Part of a small language model's weights.
Size: 12 layers, width 64, 4 heads of 32, vocabulary 1161, 0.961M parameters.
Architecture: biases, untied embeddings, attention and MLP in parallel, capped logits.
Training: 112M tokens, 6855 steps.
Each number is 50 + 15 x the weight over the matrix's rms, rounded and kept within 0 to 99. Layers, rows and columns count from 0.

# layer 7 attention query, 128x64, rms 0.115, rows 0-63, columns 0-31
49 29 50 52 32 57 45 29 84 24 43 51 35 58 64 62 72 55 44 34 75 61 50 42 12 51 38 46 84 25 72 32
68 33 39 52 43 57 44 48 50 50 40 71 44 29 53 65 43 54 46 63 45 56 61 57 34 71 60 48 69 44 55 28
69 60 32 23 58 42 61 57 49 71 47 57 53 68 16 42 66 35 44 57 57 30 59 39 79 55 43 52 32 42 44 85
24 58 51 60 49 61 48 58 30 45 72 40 57 71 58 33 25 41 41 38 55 52 51 24 48 53 68 52 74 72 48 53
43 69 47 41 45 53 69 50 57 67 52 37 56 36 42 30 36 58 47 41 63 30 63 36 42 58 39 50 37 45 41 65
43 69 45 34 53 54 69 65 60 77 52 34 48 54 48 34 70 57 37 62 37 30 72 44 70 42 48 54 43 46 32 67
36 52 43 68 69 57 53 36 43 32 31 50 48 39 69 55 54 56 69 26 33 68 47 42 24 64 54 46 49 32 39 40
59 54 24 43 51 25 47 50 39 48 35 39 42 43 45 47 49 65 52 70 64 42 36 79 51 50 36 45 37 64 50 61
17 49 74 29 36 20 53 80 53 66 48 53 70 70 44 59 22 14 44 62 60 53 19 37 42 37 55 72 86 75 28 56
39 78 48 57 25 72 57 26 31 63 57 53 34 61 50 57 54 77 57 52 63 54 53 43 62 26 48 62 57 38 40 49
41 58 44 59 67 42 51 58 35 10 42 69 54 32 66 47 59 71 49 64 50 41 59 40 66 70 52 37 39 41 20 21
56 46 45 45 66 47 56 23 46 65 56 52 38 49 46 48 59 27 41 84 62 80 50 58 42 37 71 50 72 05 68 62
25 42 89 52 67 37 51 50 67 32 70 40 54 46 55 52 51 48 48 50 72 30 37 49 56 35 91 51 42 39 58 45
54 47 56 55 32 41 55 54 60 48 52 45 52 67 53 57 30 59 25 60 36 62 55 52 73 56 41 38 52 39 27 33
29 54 32 52 62 06 54 50 71 45 45 49 20 35 36 38 47 69 59 83 73 49 32 51 54 51 23 40 45 50 59 43
23 32 46 54 51 55 56 52 43 45 25 50 33 62 64 43 27 56 47 61 55 66 41 68 45 50 49 55 70 46 15 29
56 35 52 62 50 75 23 54 55 50 53 26 30 48 60 65 43 53 39 61 46 45 92 42 55 50 66 84 49 37 74 34
57 29 39 47 31 51 48 95 58 55 23 35 48 64 25 53 38 23 37 22 90 47 48 57 68 43 16 58 48 49 61 54
42 25 49 60 56 45 76 61 33 52 27 60 29 62 60 82 43 41 71 36 34 61 34 63 54 48 59 77 41 28 35 53
38 85 47 42 29 49 53 59 62 71 50 53 70 35 44 67 40 35 78 47 75 68 45 49 54 54 43 35 51 68 41 34
27 57 47 44 21 57 60 51 43 48 64 57 38 71 54 60 43 57 57 60 37 54 53 67 48 40 63 70 34 55 65 63
61 60 36 73 65 59 68 73 74 46 67 39 63 34 81 65 58 39 59 52 58 40 46 49 58 47 54 35 60 33 45 58
42 32 48 29 63 30 79 53 31 51 45 40 46 61 46 45 24 48 68 59 37 24 58 68 19 40 44 44 56 69 42 62
38 60 48 69 70 41 34 46 50 55 36 26 76 58 53 56 69 47 72 34 42 36 18 47 47 74 35 57 45 42 41 56
66 33 35 18 38 38 86 67 45 57 58 67 51 48 72 41 54 56 43 35 51 34 70 51 71 68 35 40 46 52 70 47
41 30 67 42 77 68 44 49 54 75 44 40 74 48 39 41 40 67 63 26 62 50 49 42 33 32 41 48 65 28 59 52
44 79 59 53 43 34 61 20 46 29 20 54 58 49 60 36 74 50 57 68 58 46 64 51 62 42 42 40 55 46 54 50
57 25 61 53 49 47 57 40 33 79 81 65 53 38 40 33 52 41 36 37 31 38 57 79 30 40 40 43 54 75 39 34
54 65 38 46 39 28 58 63 22 40 65 50 52 56 38 60 41 34 79 58 40 47 84 34 49 65 26 44 37 41 66 47
77 54 38 44 49 66 70 44 36 52 38 75 46 61 66 63 67 32 49 61 45 38 27 44 43 55 37 45 48 51 39 60
60 58 63 51 26 87 24 55 37 64 33 27 78 63 75 41 71 38 63 44 27 58 35 70 47 49 65 36 58 55 72 47
74 62 73 26 62 54 61 59 61 37 54 47 14 38 63 84 37 51 65 45 47 53 51 54 46 55 52 63 54 65 36 60
29 63 52 55 42 47 80 25 55 16 63 52 51 37 48 26 53 41 50 59 46 38 45 56 46 60 42 59 48 45 77 40
20 60 76 41 54 43 66 30 38 35 58 52 24 35 58 76 33 31 49 42 60 32 39 50 52 33 06 52 60 58 52 39
30 46 74 43 43 67 82 41 62 23 56 57 13 20 47 69 52 40 65 43 33 34 44 39 63 43 12 63 52 38 18 34
64 40 50 56 40 41 25 56 46 55 43 57 64 57 33 27 54 54 41 60 51 65 53 52 60 46 50 31 52 60 38 62
46 54 37 55 38 69 70 52 49 80 39 50 51 50 50 54 50 58 62 50 50 46 49 50 58 35 38 55 57 58 60 60
56 63 60 39 54 35 55 42 54 39 54 51 63 39 45 54 57 29 48 53 62 55 43 54 45 51 44 36 56 47 62 54
52 50 48 57 47 37 45 50 42 55 39 48 66 57 47 39 52 47 50 43 51 48 55 55 45 52 62 43 47 58 61 56
54 50 54 68 45 61 57 31 51 38 34 57 62 73 31 55 54 29 40 43 55 47 48 47 42 56 25 50 69 55 35 49
53 35 39 67 61 52 62 51 36 42 46 44 50 61 44 61 46 57 45 49 56 41 50 39 43 48 53 75 69 45 47 37
40 47 74 73 26 44 35 43 50 39 52 44 41 43 69 44 41 58 54 64 37 53 42 40 63 40 71 47 58 38 50 35
50 46 69 46 35 48 50 43 41 66 64 50 51 54 40 42 42 33 28 50 54 38 51 54 57 37 41 41 52 45 56 43
64 54 61 44 55 37 60 51 31 60 37 45 54 55 51 62 68 29 54 48 61 55 67 56 73 57 38 47 43 44 37 51
46 39 36 64 65 51 66 59 59 42 43 51 51 60 38 47 66 78 45 57 47 41 55 58 45 61 50 62 37 45 54 46
44 65 69 53 51 39 57 39 52 40 50 63 53 42 46 58 57 40 19 47 59 47 53 61 55 34 51 51 49 59 31 56
68 63 54 73 50 33 55 47 51 73 44 42 61 52 39 48 57 44 60 46 58 64 37 50 35 63 51 38 60 55 66 49
25 44 51 48 58 49 61 43 52 38 54 34 55 40 50 59 61 26 43 54 54 44 46 49 50 55 55 46 63 53 61 49
51 48 67 53 61 47 67 60 66 39 57 42 43 25 28 53 43 45 71 58 62 57 49 56 56 55 44 44 46 28 67 58
40 44 35 75 40 57 85 51 45 58 66 51 55 42 30 45 47 60 40 43 42 49 34 50 61 59 64 62 40 45 32 46
45 36 51 69 54 55 47 60 42 62 56 66 67 46 52 40 45 36 58 50 46 49 56 60 63 36 57 51 50 51 62 49
81 47 39 46 33 57 57 54 42 60 52 27 43 49 70 41 72 52 56 41 43 45 64 63 55 60 51 44 50 43 41 42
50 40 76 66 50 49 51 53 50 58 31 69 32 49 48 35 56 66 49 43 38 54 63 55 47 50 52 39 45 42 37 45
80 40 46 54 53 43 40 69 62 59 64 40 63 57 47 42 49 50 54 40 49 57 61 45 47 51 63 43 55 31 57 61
67 55 36 34 59 53 52 39 61 56 33 65 64 63 62 55 54 46 44 57 59 70 42 52 50 70 67 58 40 39 56 54
19 53 46 66 41 48 55 53 40 45 53 69 47 57 53 44 55 47 55 44 46 45 52 37 48 45 29 52 53 54 68 35
39 41 57 46 62 47 55 28 43 51 62 44 44 49 58 59 57 69 64 56 61 68 50 39 32 57 49 48 39 42 35 54
58 48 56 69 45 53 51 43 31 41 48 51 38 51 64 48 49 41 47 50 58 38 31 52 45 67 30 61 51 52 53 43
47 32 68 38 50 39 56 59 66 41 61 57 58 63 46 43 53 43 30 75 33 52 51 62 55 41 21 47 45 51 28 45
48 62 49 48 47 56 61 47 36 45 60 57 28 46 30 60 43 46 43 38 50 41 46 44 66 38 46 53 43 51 54 39
47 52 46 43 37 40 57 63 53 65 33 50 41 42 56 49 48 46 51 46 57 48 40 44 61 43 70 36 65 47 55 54
54 64 53 45 64 49 39 40 57 48 51 35 53 49 41 51 72 44 40 46 54 41 49 50 42 63 69 41 56 55 71 54
48 45 48 53 47 50 30 62 64 61 48 40 41 46 70 59 46 46 45 33 50 42 58 75 61 37 43 69 47 69 60 59
57 53 60 62 33 80 34 51 54 69 28 48 57 62 42 54 58 67 63 42 59 41 67 40 89 52 63 59 35 52 45 44
# layer 7 attention key, 128x64, rms 0.12, rows 0-63, columns 0-31
61 67 66 46 37 41 52 43 48 55 50 42 44 56 51 59 45 34 42 65 59 47 33 52 46 61 45 50 73 48 66 43
67 43 50 40 33 56 50 70 45 30 44 61 31 38 62 62 49 68 44 59 58 46 61 44 39 66 35 53 48 75 55 49
65 33 42 34 45 46 38 47 34 67 54 54 44 66 42 60 65 35 48 51 48 44 39 57 49 35 47 53 49 51 53 47
10 35 54 52 55 51 38 67 37 57 35 36 47 48 59 50 45 20 45 46 30 66 46 34 58 58 70 51 42 69 27 44
50 57 25 52 59 58 64 64 52 58 61 36 56 51 73 36 46 53 33 48 48 68 55 67 63 34 58 56 41 50 49 71
55 56 49 69 52 42 44 68 42 65 46 51 64 43 37 62 78 44 52 51 21 45 48 72 77 45 71 60 63 35 24 40
16 85 55 58 40 51 54 18 48 42 29 51 22 61 66 09 16 70 52 51 49 48 62 26 75 19 04 59 58 40 33 63
52 46 48 54 48 69 36 47 35 41 21 46 21 49 64 35 48 49 65 79 77 53 60 77 46 57 30 38 51 62 54 28
27 22 49 36 41 26 63 70 36 58 48 40 56 43 28 40 27 48 73 43 37 53 46 53 61 24 82 66 75 56 50 63
65 59 13 58 37 54 41 65 27 54 36 60 47 65 35 47 78 49 77 44 60 41 41 60 53 42 63 72 40 24 47 39
40 70 37 34 68 62 60 49 44 34 71 65 74 38 58 30 55 50 14 61 61 51 33 46 67 52 38 36 40 32 37 44
38 45 41 32 54 48 65 47 23 57 43 46 34 51 49 80 53 36 40 75 68 16 67 77 80 22 53 62 65 20 48 46
21 66 61 65 56 32 66 42 83 35 60 50 54 56 25 38 30 38 26 45 51 39 48 64 60 42 78 48 32 47 60 39
64 50 74 49 27 57 73 54 47 39 53 48 57 36 60 51 30 54 41 76 34 48 34 58 61 70 36 48 41 38 51 37
25 31 50 64 60 32 65 48 52 31 44 58 42 14 38 46 22 42 64 66 80 55 16 59 46 69 42 47 46 48 44 54
34 39 57 44 50 55 52 48 21 39 53 50 44 38 49 38 25 40 50 61 50 33 45 73 32 42 50 55 75 46 32 54
63 57 25 53 50 59 24 32 54 64 65 23 62 77 46 57 37 34 50 49 73 61 79 63 37 47 60 68 46 49 65 54
42 61 47 55 33 42 35 80 55 50 29 41 41 35 32 51 36 30 60 54 65 73 46 62 65 62 49 54 53 78 38 60
30 61 31 59 50 43 79 57 46 74 52 38 35 55 44 65 47 46 40 49 43 59 39 43 57 59 47 72 53 45 35 48
54 58 55 43 32 44 48 78 30 67 38 74 71 32 46 40 36 52 59 56 49 42 53 61 47 52 47 47 38 65 55 43
29 79 36 58 42 63 65 68 40 51 45 50 44 68 36 54 49 58 59 79 25 43 51 58 29 47 67 64 53 32 67 50
65 53 58 44 56 48 75 69 66 46 64 26 72 14 68 59 48 41 53 69 59 40 29 40 57 42 67 17 38 40 45 75
16 35 43 61 77 38 52 58 54 56 29 47 56 71 46 49 51 60 82 39 48 37 48 58 31 56 44 43 76 49 45 39
26 29 58 48 58 37 56 49 48 55 49 44 70 70 46 49 56 37 65 49 52 40 30 40 51 61 47 50 47 61 26 58
63 50 40 33 56 29 65 75 34 67 51 71 53 24 45 48 66 64 59 35 25 53 50 61 60 66 42 30 47 56 68 64
59 56 53 58 65 38 34 30 71 56 36 55 70 69 70 57 17 39 51 30 64 30 54 63 32 53 31 44 63 42 54 47
45 66 63 38 36 22 58 46 30 29 39 52 58 37 49 42 76 74 60 39 47 49 39 69 44 39 35 58 61 71 68 43
53 07 41 58 61 52 57 44 65 64 53 59 58 71 43 59 51 47 42 48 39 48 55 49 20 48 46 29 53 64 32 29
53 63 53 40 41 27 50 73 30 44 54 60 54 54 36 73 32 49 67 45 35 78 63 44 49 75 43 35 53 29 76 42
67 40 46 37 43 53 63 31 29 61 24 70 44 69 32 53 75 51 50 39 45 62 38 38 42 67 55 49 27 62 37 52
54 55 71 54 19 76 48 26 50 52 56 23 60 69 39 43 59 54 54 59 25 48 59 56 38 38 33 34 61 60 53 53
59 64 50 48 60 37 48 46 53 33 50 45 34 37 41 56 42 66 62 56 53 49 57 40 57 54 57 54 49 46 20 68
51 44 55 50 67 56 20 61 48 44 63 48 63 50 54 45 51 58 43 49 63 58 42 47 31 52 56 52 54 37 67 50
22 56 71 76 65 60 23 33 67 68 58 41 68 23 45 56 37 24 35 65 37 38 39 39 64 45 26 41 38 23 69 41
14 48 45 59 64 54 60 38 43 19 70 49 17 44 75 68 46 80 65 38 31 48 46 49 04 61 60 74 22 38 49 46
25 56 53 75 51 67 44 37 57 20 67 61 41 35 67 73 27 55 51 52 36 23 35 34 53 64 44 59 46 28 58 48
59 50 56 41 57 39 51 50 56 51 68 50 47 51 52 43 46 49 25 47 54 42 41 56 53 61 26 50 55 51 57 38
54 41 54 49 35 57 68 60 36 57 32 50 54 61 44 48 55 59 66 59 52 54 69 54 63 59 48 65 57 72 34 62
99 45 19 49 35 35 46 71 33 61 39 36 74 78 35 60 64 31 33 66 59 63 82 60 69 46 30 19 59 86 64 60
34 55 46 49 59 74 58 53 64 47 65 62 27 31 48 57 40 54 54 38 69 55 34 27 46 64 51 36 47 48 72 40
51 59 48 31 51 66 54 61 51 43 39 41 63 56 33 36 61 45 46 41 59 50 50 36 61 46 52 62 48 58 45 50
56 59 45 53 62 35 56 35 32 44 36 31 45 49 43 50 50 58 47 48 63 64 52 63 36 70 57 61 34 40 36 59
49 54 32 54 51 55 58 45 47 57 50 51 50 38 59 61 51 48 65 35 71 47 47 43 54 30 52 56 45 48 61 52
62 47 53 50 59 60 51 58 55 41 54 47 33 20 69 50 52 46 50 65 38 49 39 45 29 56 71 43 52 41 75 54
43 45 73 47 56 55 47 69 41 61 67 51 34 41 64 32 45 51 43 41 49 40 61 76 59 64 48 53 38 46 49 60
68 44 48 42 36 68 58 47 29 51 47 49 39 37 42 59 50 57 49 54 43 67 52 62 45 56 46 37 47 55 53 33
33 70 52 34 58 59 57 22 68 65 57 57 55 47 62 63 65 30 29 53 52 40 51 57 35 45 58 55 22 45 47 46
63 52 47 41 39 62 43 56 23 53 53 47 68 58 46 58 35 37 50 64 56 53 40 60 58 23 49 51 56 59 34 66
55 53 59 47 54 46 56 46 56 34 40 50 52 52 60 29 40 38 41 51 55 46 44 45 69 35 42 51 57 71 61 43
36 50 67 68 47 51 31 56 44 49 50 60 58 32 67 49 52 58 44 57 38 60 54 37 61 39 60 50 44 49 33 48
53 66 54 36 50 34 29 48 74 61 44 39 44 46 54 56 43 46 50 47 60 26 64 33 39 46 49 54 38 36 37 58
40 49 42 44 53 41 21 54 34 56 41 78 60 56 36 45 56 39 55 57 55 42 64 60 48 66 49 55 49 63 47 64
34 64 42 34 42 40 54 58 58 54 44 45 63 56 49 60 61 55 39 56 61 51 66 45 54 64 55 38 72 54 57 55
47 56 51 51 48 38 45 59 51 66 45 53 54 77 53 56 52 41 53 29 38 52 35 49 37 42 50 42 53 58 53 49
26 55 43 56 58 50 44 46 59 53 52 64 46 42 43 51 47 42 60 59 44 50 48 63 54 50 48 51 35 59 58 46
76 32 45 31 51 47 64 54 52 39 50 55 61 40 36 33 57 36 47 68 63 53 48 38 47 51 40 60 56 49 29 56
71 57 38 57 24 47 47 65 55 56 43 59 66 65 48 43 66 56 39 37 59 45 60 63 72 58 73 39 69 57 38 50
47 40 30 38 55 26 51 47 47 51 61 38 44 49 43 57 40 63 48 78 45 46 50 48 60 57 63 44 64 73 46 64
26 33 48 58 56 58 52 45 47 53 70 50 48 42 59 70 41 75 25 48 56 57 46 54 52 49 42 48 51 30 78 57
60 62 38 44 54 47 39 33 57 60 32 46 59 55 53 57 54 45 42 57 64 54 48 61 42 44 59 49 44 73 38 49
32 48 47 45 52 57 57 55 41 47 53 36 43 52 53 36 69 47 33 51 65 46 50 50 39 47 25 55 39 57 39 47
61 56 58 44 73 57 62 58 35 57 65 64 46 34 37 71 43 50 43 51 30 43 53 34 37 54 30 49 36 71 41 47
45 46 58 33 65 61 57 49 53 37 42 62 40 53 52 39 56 50 42 42 42 56 60 48 33 37 60 58 54 48 40 53
38 53 52 51 72 56 48 45 51 57 51 49 47 40 38 51 55 52 44 56 42 56 45 50 38 52 48 53 56 43 38 29
# layer 7 attention value, 128x64, rms 0.0976, rows 0-42, columns 0-31
54 42 50 27 31 34 44 61 72 51 75 78 64 59 52 40 38 80 59 62 48 53 46 60 42 30 50 49 54 68 55 70
46 59 49 41 32 66 54 63 62 51 33 59 52 46 30 70 46 47 45 33 69 69 58 53 41 45 42 41 65 60 04 50
66 45 48 48 51 47 49 62 53 49 81 48 54 33 63 75 59 67 45 52 41 55 45 61 49 62 37 55 67 77 35 57
44 46 36 46 66 41 51 58 73 38 54 34 41 58 50 40 32 26 55 32 46 59 36 57 38 60 24 64 25 52 57 52
66 35 45 31 28 45 56 47 50 60 58 59 42 53 35 39 54 62 67 56 43 45 72 47 53 50 37 45 47 37 41 51
57 38 61 34 41 52 68 35 36 34 47 66 57 73 38 39 56 47 73 68 48 34 81 33 46 64 66 37 33 57 57 69
62 52 46 52 46 51 51 47 66 50 61 49 35 38 35 50 64 74 51 53 62 40 52 42 25 50 49 32 45 32 48 54
66 50 31 57 41 55 45 42 69 48 55 60 33 63 42 41 44 46 54 44 34 50 44 36 62 40 34 43 68 34 65 36
53 52 48 58 65 51 59 50 51 54 40 66 35 51 58 31 31 42 43 39 51 26 40 57 44 56 61 35 44 44 53 58
58 31 50 56 58 47 62 54 71 40 61 80 28 47 36 58 57 37 66 60 26 59 24 75 53 43 44 54 39 59 44 64
43 59 63 53 26 57 41 60 41 60 39 37 61 40 51 58 43 74 37 64 37 45 41 38 44 35 57 49 55 39 76 45
38 48 65 57 43 15 64 59 29 44 70 88 64 68 55 70 44 47 45 58 69 57 48 35 35 45 53 41 39 50 44 75
31 70 72 46 57 31 55 38 25 45 57 60 41 66 61 50 37 64 39 58 65 51 42 42 60 71 53 64 52 67 45 28
39 44 72 25 63 73 55 66 44 45 48 71 63 38 75 41 49 51 45 53 41 65 38 61 62 64 69 67 29 89 68 41
39 27 37 68 41 49 56 51 48 57 38 47 45 52 65 70 62 39 42 49 32 70 58 37 56 63 62 54 64 30 53 54
55 44 15 41 36 57 59 37 58 49 77 36 66 75 49 49 53 66 41 56 82 25 64 52 62 36 57 54 53 38 49 31
32 65 47 29 47 47 47 55 54 31 56 35 45 44 24 52 37 32 59 48 30 53 63 26 81 60 48 39 35 64 42 41
23 52 58 58 61 50 35 37 60 38 17 61 62 55 66 68 47 31 46 52 40 45 18 49 43 39 35 59 66 62 41 35
59 63 19 38 62 47 46 59 59 52 52 59 67 20 63 58 49 58 41 22 40 37 54 45 48 75 59 54 49 23 64 48
57 43 68 47 38 49 61 45 59 34 45 69 69 46 25 25 58 60 67 67 43 51 55 30 50 39 32 54 54 48 57 69
49 38 62 65 78 36 63 36 38 47 40 57 41 61 38 69 61 57 27 26 36 54 34 43 43 70 19 41 51 45 48 61
26 34 90 44 44 39 56 48 64 39 49 37 38 42 60 58 60 34 25 53 50 49 53 68 50 43 41 56 37 86 53 55
46 43 21 43 53 29 35 44 25 53 59 48 36 42 66 61 43 75 46 74 46 55 66 57 33 40 42 60 24 54 35 55
36 50 67 56 59 56 44 60 65 65 25 65 40 68 52 31 37 45 63 27 76 44 50 39 50 64 63 57 48 60 42 45
50 45 52 69 64 53 53 36 50 50 25 81 40 40 37 56 48 63 48 65 56 30 33 36 34 37 41 43 66 45 33 54
51 84 62 77 53 60 59 57 61 54 48 42 24 50 39 56 23 52 42 46 49 66 56 46 10 46 52 61 67 50 66 43
66 63 52 67 22 62 34 38 49 77 58 66 55 47 50 57 47 68 62 41 65 64 58 73 50 60 32 32 41 46 42 47
31 59 44 66 67 34 46 65 35 70 60 44 57 48 62 43 35 68 62 28 58 71 35 44 65 54 40 52 69 58 60 62
38 47 45 60 43 59 53 32 43 21 29 34 57 72 66 49 21 42 40 52 09 57 45 58 51 53 32 52 57 69 78 48
53 29 53 57 64 36 43 29 64 30 20 58 31 32 45 42 55 40 39 40 49 68 54 36 72 38 61 42 53 63 54 51
46 41 46 71 43 60 46 63 56 49 32 66 55 82 39 30 61 53 56 40 54 49 45 32 27 77 13 64 52 55 57 62
44 50 67 56 50 44 48 66 72 50 49 53 46 74 64 44 42 69 45 58 53 66 50 46 58 51 46 13 59 47 75 56
59 62 45 42 65 58 50 79 70 49 31 64 45 19 39 37 54 71 61 30 25 52 58 50 44 43 79 34 49 44 30 33
71 52 54 76 63 60 78 43 45 58 63 50 79 27 17 35 61 75 62 52 54 66 30 54 41 68 55 59 58 18 59 42
60 64 61 64 32 43 55 50 67 59 70 26 31 37 25 40 74 44 37 43 35 61 59 29 60 15 47 76 33 68 53 24
62 53 58 44 39 56 42 43 67 58 55 51 74 37 67 54 62 35 24 62 52 36 53 46 57 54 53 68 59 35 47 30
99 52 38 39 44 29 65 64 61 36 56 38 47 80 56 46 48 50 26 39 51 38 75 56 57 47 37 43 50 44 45 79
56 47 39 31 44 56 73 73 45 64 48 53 41 31 18 38 39 49 65 52 31 55 48 59 47 59 35 38 17 56 72 51
31 29 62 50 54 51 47 35 28 69 86 48 41 40 38 54 52 63 25 71 53 34 29 63 21 51 27 58 69 62 44 36
74 54 64 46 29 59 35 62 55 63 51 26 60 28 58 41 56 61 42 18 41 38 49 70 65 54 48 47 36 19 59 62
68 49 41 31 53 65 61 55 31 51 73 40 53 25 50 50 99 29 15 64 39 52 61 44 73 46 38 62 78 28 54 54
44 47 53 46 76 48 41 52 61 55 39 69 44 54 27 67 37 48 53 55 58 56 60 57 25 55 27 72 43 55 46 83
38 45 36 13 49 45 51 25 49 40 30 59 91 23 45 87 39 56 80 76 44 78 50 54 36 29 57 47 47 51 48 72
# layer 7 attention output (transposed), 128x64, rms 0.0827, rows 0-42, columns 0-31
63 41 33 54 35 63 57 66 48 48 57 45 39 44 44 71 50 29 48 61 65 52 38 58 27 41 57 42 40 26 50 57
56 56 40 45 60 64 52 32 59 39 68 57 26 51 39 47 57 50 46 75 27 67 67 77 55 57 57 47 14 46 71 50
46 71 59 53 54 52 68 36 43 51 55 60 49 47 45 49 58 51 43 50 35 49 24 49 44 40 58 53 73 18 48 40
51 56 30 47 57 62 52 51 31 50 50 64 54 60 60 70 63 55 48 64 25 47 48 58 51 39 52 52 45 49 45 60
60 48 60 45 68 62 60 40 55 31 83 52 56 44 62 56 56 40 44 70 54 51 49 34 34 66 58 41 37 43 58 43
55 24 55 47 53 53 48 64 55 57 52 57 56 70 45 28 35 30 48 24 63 54 49 48 60 48 78 52 60 56 64 38
42 45 30 40 32 64 51 70 29 62 50 66 73 50 27 57 41 21 33 51 34 60 55 37 80 46 36 37 77 62 47 49
44 44 54 41 52 32 65 65 41 30 51 41 63 52 59 55 10 39 59 43 57 42 22 67 39 63 47 36 61 68 27 59
57 42 42 65 15 51 53 85 49 57 66 40 57 55 29 40 46 58 42 55 44 63 50 49 41 68 60 37 49 44 64 38
46 34 46 58 56 41 58 46 45 48 42 29 65 67 31 44 42 71 70 50 56 34 52 63 46 62 70 52 57 53 66 41
65 55 53 74 56 41 52 46 43 46 36 44 45 33 42 45 59 31 57 29 57 53 53 55 47 66 51 29 51 27 49 39
56 56 42 24 58 73 38 46 53 47 53 47 45 68 56 46 36 59 83 36 67 21 47 61 20 49 48 59 47 47 50 64
64 35 61 33 50 51 40 49 71 74 70 35 50 44 47 57 53 34 65 51 48 36 67 45 57 58 28 71 59 50 65 54
41 49 33 42 51 44 55 37 45 58 50 30 39 40 55 52 48 62 68 48 60 44 63 42 42 66 59 57 51 19 51 69
31 70 76 53 69 50 38 31 39 46 48 45 69 45 41 33 34 69 63 24 76 24 42 53 32 64 34 50 53 76 48 43
47 52 60 45 47 20 67 61 50 51 51 65 61 23 72 46 47 57 75 21 38 50 39 46 34 73 31 44 54 46 38 51
49 58 62 63 57 53 63 26 45 40 56 71 50 61 66 47 54 37 91 64 41 35 57 71 32 34 67 71 42 47 41 50
60 63 58 49 53 58 38 62 50 33 55 37 18 51 59 55 62 70 55 66 34 53 59 60 84 59 46 61 18 35 57 46
13 67 43 68 30 47 36 47 37 63 37 32 58 78 49 34 40 32 67 57 61 58 30 48 27 51 41 54 57 59 75 70
84 34 37 61 56 61 52 60 39 65 68 50 36 41 67 68 46 46 37 64 41 46 45 57 66 52 56 45 55 57 42 47
64 39 44 44 22 63 49 85 59 26 35 38 42 51 30 32 37 46 54 75 56 61 48 54 58 38 68 68 51 47 60 54
44 55 45 32 53 52 17 50 28 44 36 58 52 50 51 67 74 57 34 43 35 56 35 47 59 51 73 78 59 41 53 47
43 62 61 62 57 57 63 49 74 45 70 35 56 54 34 45 69 48 61 50 39 30 32 39 53 61 54 50 56 29 43 38
65 80 46 64 46 49 51 49 47 35 66 53 50 44 59 53 63 48 39 66 38 62 44 51 44 71 47 56 06 57 48 56
44 67 53 48 43 63 70 70 49 39 61 52 28 28 52 43 36 60 55 36 30 51 50 54 86 64 49 50 58 43 55 44
64 62 48 25 67 54 78 37 62 51 55 71 53 44 39 37 42 41 53 46 63 34 48 61 40 63 34 34 51 54 49 49
12 30 38 35 70 33 67 56 64 24 47 47 45 53 47 41 48 28 35 45 65 47 46 66 51 66 59 47 71 40 51 44
45 57 56 51 51 85 58 38 51 55 51 39 50 45 48 80 63 54 55 78 62 25 91 46 47 46 44 64 27 68 54 46
56 39 58 35 46 37 56 63 37 50 48 43 34 64 46 58 36 54 45 72 62 67 55 39 52 49 57 73 39 53 42 74
58 53 63 30 48 72 64 63 42 44 26 52 37 70 35 64 50 40 54 43 48 60 40 68 38 65 68 42 52 54 60 59
62 39 58 54 49 38 37 58 53 33 63 44 49 51 53 67 39 44 25 71 43 67 37 71 57 31 67 50 61 69 32 30
53 53 27 43 31 45 37 50 43 42 33 43 47 69 44 67 50 40 45 39 47 61 46 69 50 48 71 65 49 58 43 54
86 59 30 25 35 61 38 61 47 56 51 29 34 59 38 62 70 41 74 33 34 32 27 34 53 73 51 73 56 26 37 48
69 25 35 18 93 50 75 68 38 46 59 41 52 38 68 34 64 27 38 71 57 62 41 47 61 46 52 71 42 47 29 75
60 34 41 66 23 56 65 76 57 45 63 33 38 38 39 64 57 46 31 69 53 69 65 73 52 76 55 61 52 31 63 51
74 48 48 52 56 48 22 47 58 32 64 48 48 41 14 58 46 47 44 71 41 60 37 54 42 56 38 46 46 62 52 61
89 62 43 70 43 53 66 37 55 77 55 62 40 52 63 46 59 58 41 35 31 68 69 53 46 48 50 32 20 45 58 52
63 28 51 39 41 76 23 86 56 52 39 25 39 46 50 48 49 51 46 49 48 37 67 69 13 55 46 52 54 41 50 66
36 31 61 78 96 61 49 08 58 45 70 72 56 68 50 52 45 09 41 81 59 31 47 68 38 55 64 49 70 61 37 39
83 53 42 41 59 68 56 79 61 67 56 47 51 51 60 69 58 50 41 24 26 61 60 32 67 64 41 28 34 69 39 46
82 47 59 44 68 61 45 39 49 50 58 74 23 52 47 86 67 47 12 65 51 68 65 65 66 30 67 41 25 38 48 48
55 31 72 54 44 56 45 49 64 83 43 32 62 47 52 68 33 08 39 42 70 33 36 48 27 50 78 56 41 66 64 47
18 59 49 33 54 18 59 54 27 58 50 53 57 43 52 72 41 65 33 56 53 61 41 45 17 51 45 56 27 64 55 67